Part of a small language model's weights.
Size: 24 layers, width 256, 8 heads of 64 (1 for keys and values), MLP 704 SwiGLU, vocabulary 749, 20.5M parameters.
Architecture: untied embeddings, normalized queries and keys.
Training: 625M tokens, 4772 steps.
Each number is 500 + 50 x the weight over the matrix's rms, rounded and kept within 0 to 999. Layers, rows and columns count from 0. Numbers have three digits each.

# gate: layer 2 MLP gate, 704x256, rms 0.0458, rows 193-248, columns 160-191
# up: layer 2 MLP up, 704x256, rms 0.0447, rows 193-248, columns 160-191
# down: layer 2 MLP down (transposed), 704x256, rms 0.0404, rows 193-248, columns 160-191
gate193:492541462520558494510464547468452447456515422545499488556424471483473489488488500509479477477505
up193:496560419529572457518474457487559480528563457514462503505405491525532553495496555565487493442430
down193:552486554473439465500537451471557541578488463549559539488585481600460529439527497594549494452519
gate194:479511517473467464584566514448568370424550530490427643506434437442527575493445495538448556499504
up194:427502489486487494475449457495527540441594550568494547507494367598466511541480445608525582522503
down194:565495364416489486529556484440456467509535559544469537507390561567546474624295474504443449519503
gate195:472483464588442507532509497472470496497547462447490579564492501532444616532518463494497580566521
up195:458468528447581574538495501449469531427495539530455524470560602557512567421505478540533531440460
down195:498519520548499412516541531480456455480530456563504529477395483514491530470531485414427552479445
gate196:522565496569508495591493551534454505481496460472494467489480560490532570516510435525512431511522
up196:488540462531467526512523523491583491432466548508421428532479439511449489488540537463541424519521
down196:451503442526500527446494476504500511515510422453435507467518469532519456405499427469473485522519
gate197:470507539509442483465490492457483525523542468513482453533451525520510495538470472510478513497436
up197:598542508409478470458501518486517486507507485483469484515525545502495480499527508468519496479484
down197:487513593526480536552541488553487518534518541486535456486506470446475513470494541499511482440565
gate198:483509518499533447545533445473484466448503535502506499528518528560491523476445504508423510508460
up198:477443483485468447486484493437543466481465502452547513475477526424528550480475500513514544460484
down198:497568515504459450483457434474501455533535517469510495508491523476488452542514487480522497468472
gate199:472524505493479515442515498486484502505480470463497504510515504536474479484533456551506446522533
up199:552492507549471513475499471500490475456521455515543489456564500499498487551452516505507536497479
down199:506484511487500523506496509501461527485513515531520513495456535490457504481521467482501492498518
gate200:493511483553490503521498524451485472517577516533512529449553487453405496492443492491461507478451
up200:459532592465530585437525487491569542496596505528530512495504468468509521504544523491532520463491
down200:471547505518528473506523469457518462546572582536523533529533507497438455504482525464549545464467
gate201:392426574467514495343469502550407581538362505468460424511482506497518434495404545524478524490539
up201:523422495501602526442422524572498497405438475532571456512548553527518496539444486514463573574547
down201:585441505513524563494477476467506452410465443372585442550535559430542495443461597558440545564547
gate202:554502476459422463480498426525526538490520467540489521458467501450480464488460467481444532472467
up202:598500559605412494546447513504439511587612487523509438436502472495576506512458545592509476433527
down202:533461509526442454503510494583480593485449445597510436490472493512519452557440469504569410441521
gate203:471566431526430492468563352577576483504577490508431557541504622559477474510468504584490560456387
up203:497394548391618554476437541443389547399405614582552465323477406504479495447462457427532495586584
down203:560406606380438550555462573444500514423415455558510462532489460439556431447552536396480432499509
gate204:357600520626423466447467481454464563458524534584501609506392523456471514462404497431417544535499
up204:510515510424512432414481459553535466473507424543416442512478549520496459454474545454531532541442
down204:514459474426578479455544505565537496479455394581454454491536495486436512512476468538566580486495
gate205:554471525448476491471483535535491516532460527557540496506439423545477505453471479536496538458496
up205:518452447472480519376499492474513518503473513494540532451555464541570525425546542534516519497512
down205:554519429449467540578449541480481515466374448512459512479512515511468459500485506637522441568574
gate206:453507464490496464646518452457504486528471509519519546489440561480560489496523556509467491476489
up206:523512548506372556582489492464431566507501531481480529421515502500435506502533536489476498542488
down206:469482500511420519526472524455484533423477422540524458501506510467435506517523521569517433536534
gate207:509543519515552486544534531485438546537429521502502513578498500459398486443510470522569439441507
up207:504506551428471493484454535492484574557529503479409511586496409474506525484527484494534568454423
down207:474478503477534513536482521488489479496524519466561473492469457488487509483520529451491421519443
gate208:515548517531520491468503497582492529537426607526411504551500571489510452404471566516327617431457
up208:602586527433473500434455468514513468563469509433542451497440409447438518412558515481499574458492
down208:542544528459437515536457538498548467576539485460504436476346470495374565491457507517542499517501
gate209:416436594527502554567427415494604491542462408494481539546612580382431522557499492478507464498548
up209:676490524537473447477503577524535554528578480396510513566400459456605484485512463514499367564458
down209:523513539487495444534575510484581532536459558460423425542536433512518551506492473499469515504508
gate210:527481513459408439560490571477519596489504516469411527452472497478553449530509486468513543538510
up210:568527512487475513506506499479484438531504584537508514469476479508499502491570519428462448525517
down210:436520471455501512548483518490458498494471497518497472472446483464513482451525451530543489491549
gate211:480479460489523562439467498466451510455471479460540407414499532500664464538570444435467515479532
up211:569536410509517509462465476567492558475579523533498504457502553555535587486557462440499457539541
down211:480537527449364550566565596438458539489477501458535427510519527495483444493554419501476494492475
gate212:488587549512515608521554572548490623617474491679433506465578591445452414468411441448465440419597
up212:514409487442425468519445406483553499499547482541590502521568513469435610399516502491348456556438
down212:502519471520490520425563584417591491493485459404517431601493566584354488535512482523468452512442
gate213:523561499578410512491547439511610403356483529454418471442488573559468359519509405450399560528373
up213:512447435441465610438525553475553551472464460525623492544456446424572583452585450437409435417501
down213:475398514457513528483591522582470502523615511519583586479528489505477557491517520418600362442507
gate214:532484496513552475444486499509488497518558493524534465495546474544582480503501443516492472497529
up214:499447472527502490575546476526476500509525494502571482522545533486549490515473469566515470509544
down214:467488549511493469471479444511481512508462501517487563543535509407522490524508518549529529479481
gate215:551496439450536513492472477491484568425463514444496533522553462479459510469446483470459506443512
up215:499529548459457469573500543540569511559488516425460507555461462551490458455498483565481514487519
down215:511487571473525524537499557508524431498546501520441485476475484457546472471486546594556484450535
gate216:520472420419497498499447456510557420393463505456491473443518544506501476462523443504437554530612
up216:400474581459473395427493523443513523459573447497521476491519362486570519506472461459461475541519
down216:440511543433462497477402410499394458484588560422495442455419467435536497519552483425491566532431
gate217:587525421553446595582531515559471592473470350440580598512578425672452554579598510465507509535491
up217:494553379456502585599484549590435523384449561495435572459539543552539472494473413353601629468521
down217:648496410505381533546478532400436505440507412456550514535506421483496550527596431473519542560472
gate218:499471527479487521525472477528482555511471508514543452495528527457418511504479520460489526530496
up218:488507489483464483509495517482510529485529504494506494502527492493533512466458486487511533500446
down218:455500518547492510480482477506488508444500534517494500497533530509470523543536520493527555491505
gate219:522433498568528311542512535485594488485517402486550521614526535676491402423518561530406585523348
up219:451573457413409632513552458487444586517550603549484442370444570408506703550518452462566501512604
down219:451521502451474716532543495463473510525500511519407428465463525366522513492478472510604426480567
gate220:485385524499465533428500601502397587425526444565581499557580503439390523533548461443544570552519
up220:475397572527485504476515494553534495486424471462511418603629484510482534454546463528575526449524
down220:486588455533468490516526551476514435496621559501538492492414416467476505485542470475424444545557
gate221:521506470479501509518477480505494490487487510519474514451515492487493505488498500512485506499498
up221:512510488512474498514498514487510528492531502507526543495484497498485524523493527513503519513525
down221:498493504494494490513504485502509502515511516477492492529510481513485505491486494478487533502517
gate222:587526545480467521373446521503537612472543447536537538543565548548596477493493462476564525488476
up222:523501467562499444467491542507413493489597427499537527420459564423587527522609410493541553536557
down222:505535451533505412573376480589403501549498468481566417403469479435572542447537457486471490535478
gate223:509473465445406499517561452534443444499417546471475501570474451502496422424352507449513471499420
up223:548562520527530512466554454504533414557501487442471468493530564494528496474489553445549528503483
down223:432508563413572545518403529497560482526480506374506424450578491526477455425524548537538573474552
gate224:489524525536515409579525460476500497484564512478437489497498495455563552526530469455503583536448
up224:520496539543515497501512454466472497585466472571570522560526512434479496511528474554471427497508
down224:519507531481561517490472505507437480499458438588534464530490506511550448543551520454501536536431
gate225:523434526438460463509550509547491479508531515528470591544555448511520430441520499617489509513449
up225:475459538532513493548469471506532551476486538526495525537498499442398482434472496569433386510546
down225:510555464477475550499435476478497439495533544483497476487527455506477533546605440521585571524415
gate226:481525465536375547434490506502554474497473490507501497592488518515480501510535508513531477513492
up226:461535461551551500439441592516445520537439560512523477441457451533472457454499487542483463489494
down226:489542530544490553497458440488552498524438538478483477492461516499466499440451477496484540543539
gate227:454574428552469507424523578475518572573554497463518540518446481467555544495455458525431604446511
up227:510494570510496499528530477474538484477463523466557514490444446567441513500512481478485502502427
down227:505515557476539507491506482545475474511466582414561576511414495507565489498503531545496523517443
gate228:490475399501421543437530475501536497515491529474444499522449500484467515417516528533486514489384
up228:485533437521498540562621509457574492552465455455431573517477558479492539443565480457472480465473
down228:486547494543460587505442482427501432550492570460511457494479499481476445428559475440508438461492
gate229:499493520528475494514507512499481472497508505487487510505465507467508521519490496517514519509528
up229:456492470485475493490498467506482529490523481502537491510513509518439503511500501555501508513556
down229:491488496507505515500513501513487499524482504510485504459525488521492507496482495522504487504501
gate230:542414484423633551461480632562500651359504482509455531446670394486528617503401446502673545448420
up230:474544476549454456581618486403528523585460612551546561323551532552501447464399577487542439561476
down230:513384483452556517404485468505510579509450409475355617566642522563501584507494472572633503417353
gate231:547496483493450557558516440570500453443546536467480494487539530560572480549447501398455512572388
up231:574507550498481495507452487518494580527491570583554468517493536490449507544596536532539498498498
down231:511387482476421524564539497473483472503453512536580511489430527507462490467585507404560414505555
gate232:494510502509476510562497474527493453459535445459453470443546457460488621488508452483515452555457
up232:481469519548453482441496539485472528503442440565500472551512445415486519470518484523503485549482
down232:495516531551591463499484504553462507544600571543483492534525501486486463529444552419499500421530
gate233:467517494539507466470488418617498451664524584560380479547436567548445369548487539467493635588504
up233:513578614436456471439508558405606509512551575470482538474444604560536486611542446405497585470483
down233:456536482562408617515545532649580557509567478430477451458444571439410493443590526451511505552510
gate234:472512419568392553473542419422428461554515652500581488512570434447481472435459486486498599566453
up234:530489417585421537532446517435454542510527614429594463546542473515516504456567522559557435560465
down234:430466482556372518440514392475467467509465697549556436498485438455507439507489572529528552514471
gate235:569535645570495494432546420491535495536489488536464569486488515470513542476534497496534563407463
up235:584463567511547457636474563517492454537439593475436508530496510440444432568461517487556517456548
down235:515449498494549447538560526484497523556513526471488574532507507424452464516425522549590498391541
gate236:506568352511438492465507507515516481472474530494460506460558514438554490450479489521495498496503
up236:451517530466565500512512552583447491539409469554568383532425509541541498544524510469512454495547
down236:536485498496473446540461561396540522524516448536472454497508559496497459581503466514571465483557
gate237:573499512493517513453496452522455471501526500513486525490522454473411504475570528483491485483519
up237:509475447515434513483533541496514456547594472517489479449553515517535464530462501475506482463436
down237:493507462534499476510513563504458494520536461501475603483496486538532513535472485508452496527515
gate238:542415539494565476504534596541586594493505554420486465462513557578476462520475447561523605584599
up238:498499585500415578589549619497527474551429557532471507495526513499457496524457498530397583550569
down238:564436577472513371467489511456384549493455594535492643467570405484453528528397468525494524561507
gate239:411536512491478529573498422480464575497536566501425449475548484499516458441559530511544507504539
up239:587466480498520463411523509486555449468511402423571483465489515566516445572452486470552490421459
down239:441586473575577496531530583462534390423487536574558466523509522545440532538520479545482516549423
gate240:482489479578536510495470527517447490506517551533457472493504486515509485517488495474500438540495
up240:455484450556501465441526513514505449524515514436481458537520530488522521474573540515530484464457
down240:456447574550489452528467503526482511447523457524485562486452548438519546523542489508502529510558
gate241:485513530514525489469505517530491522504515522496483479517522473516526507504489485507496500501517
up241:494504474515462521514503480493515510507514515483500507487497523541508512492507496517494507507502
down241:498492504516509501483512495494493520507504481498509476517527504489502487480519489485518512502525
gate242:518489538480457495480512491492468496514523499468516505511504458488450448477492527530509473472495
up242:426484501508579463550475546539481470487454445515482466463487498550512560488421490455479555541531
down242:480537564507549515460485477438514500518519525551506519511535510521455502450537493496497490582486
gate243:426525533534493491517495492519501520454531442423395494476481534492608579481528464503425398480480
up243:511533487569508380676519536516517518435484501547351509392434511497521572453511574524510473520438
down243:562419508543534423509506483594522515402506442451463529459486491506593480533556491485418413424426
gate244:423537561485499516552554564466439444535466449448522488524464542544544491603456500462501457498570
up244:464478581540617501470453412544496614531477559524577494452494452467560507461477516503483516580529
down244:434455433538552589469428487511520595599519559532579497451482490488515456499471468484542465430558
gate245:485517533512512500486456563482473546465469523517497436512474506598587462537519559485465478392480
up245:512443476520585530485524448401562459435519492545553490490498496437557500558471518417519469495548
down245:501558517540547528479599567455513555538508516470531516492461476528498533497444486506418536461474
gate246:509509553535543494488483468488492491523485491520538479489474493456456516497558466548540500518510
up246:503487481497524505532505477494477530510476517451513511480514528465556511513508477530522503498493
down246:494486510508494486467513480507489491488499524489492501499513503512491495486456491499512482468524
gate247:520561492598580493486498442460484461548400518508450550398419544517593400646576563470509577475485
up247:449594457497462415461467493446544515493550519608515391526516487479532459461361482473505523563475
down247:526453458488537571460459599531521587495532408519554477495566576387515597503463421500552479513497
gate248:509478516474483441527473525433399476545479492557453430530567474484450496488483502512477501568404
up248:537490524548520534637438565500467474555421511476519556559508516554485466534494538474509431447451
down248:520546533491527500490580436545454459402530557459446472453494513567466511483474654445455409373537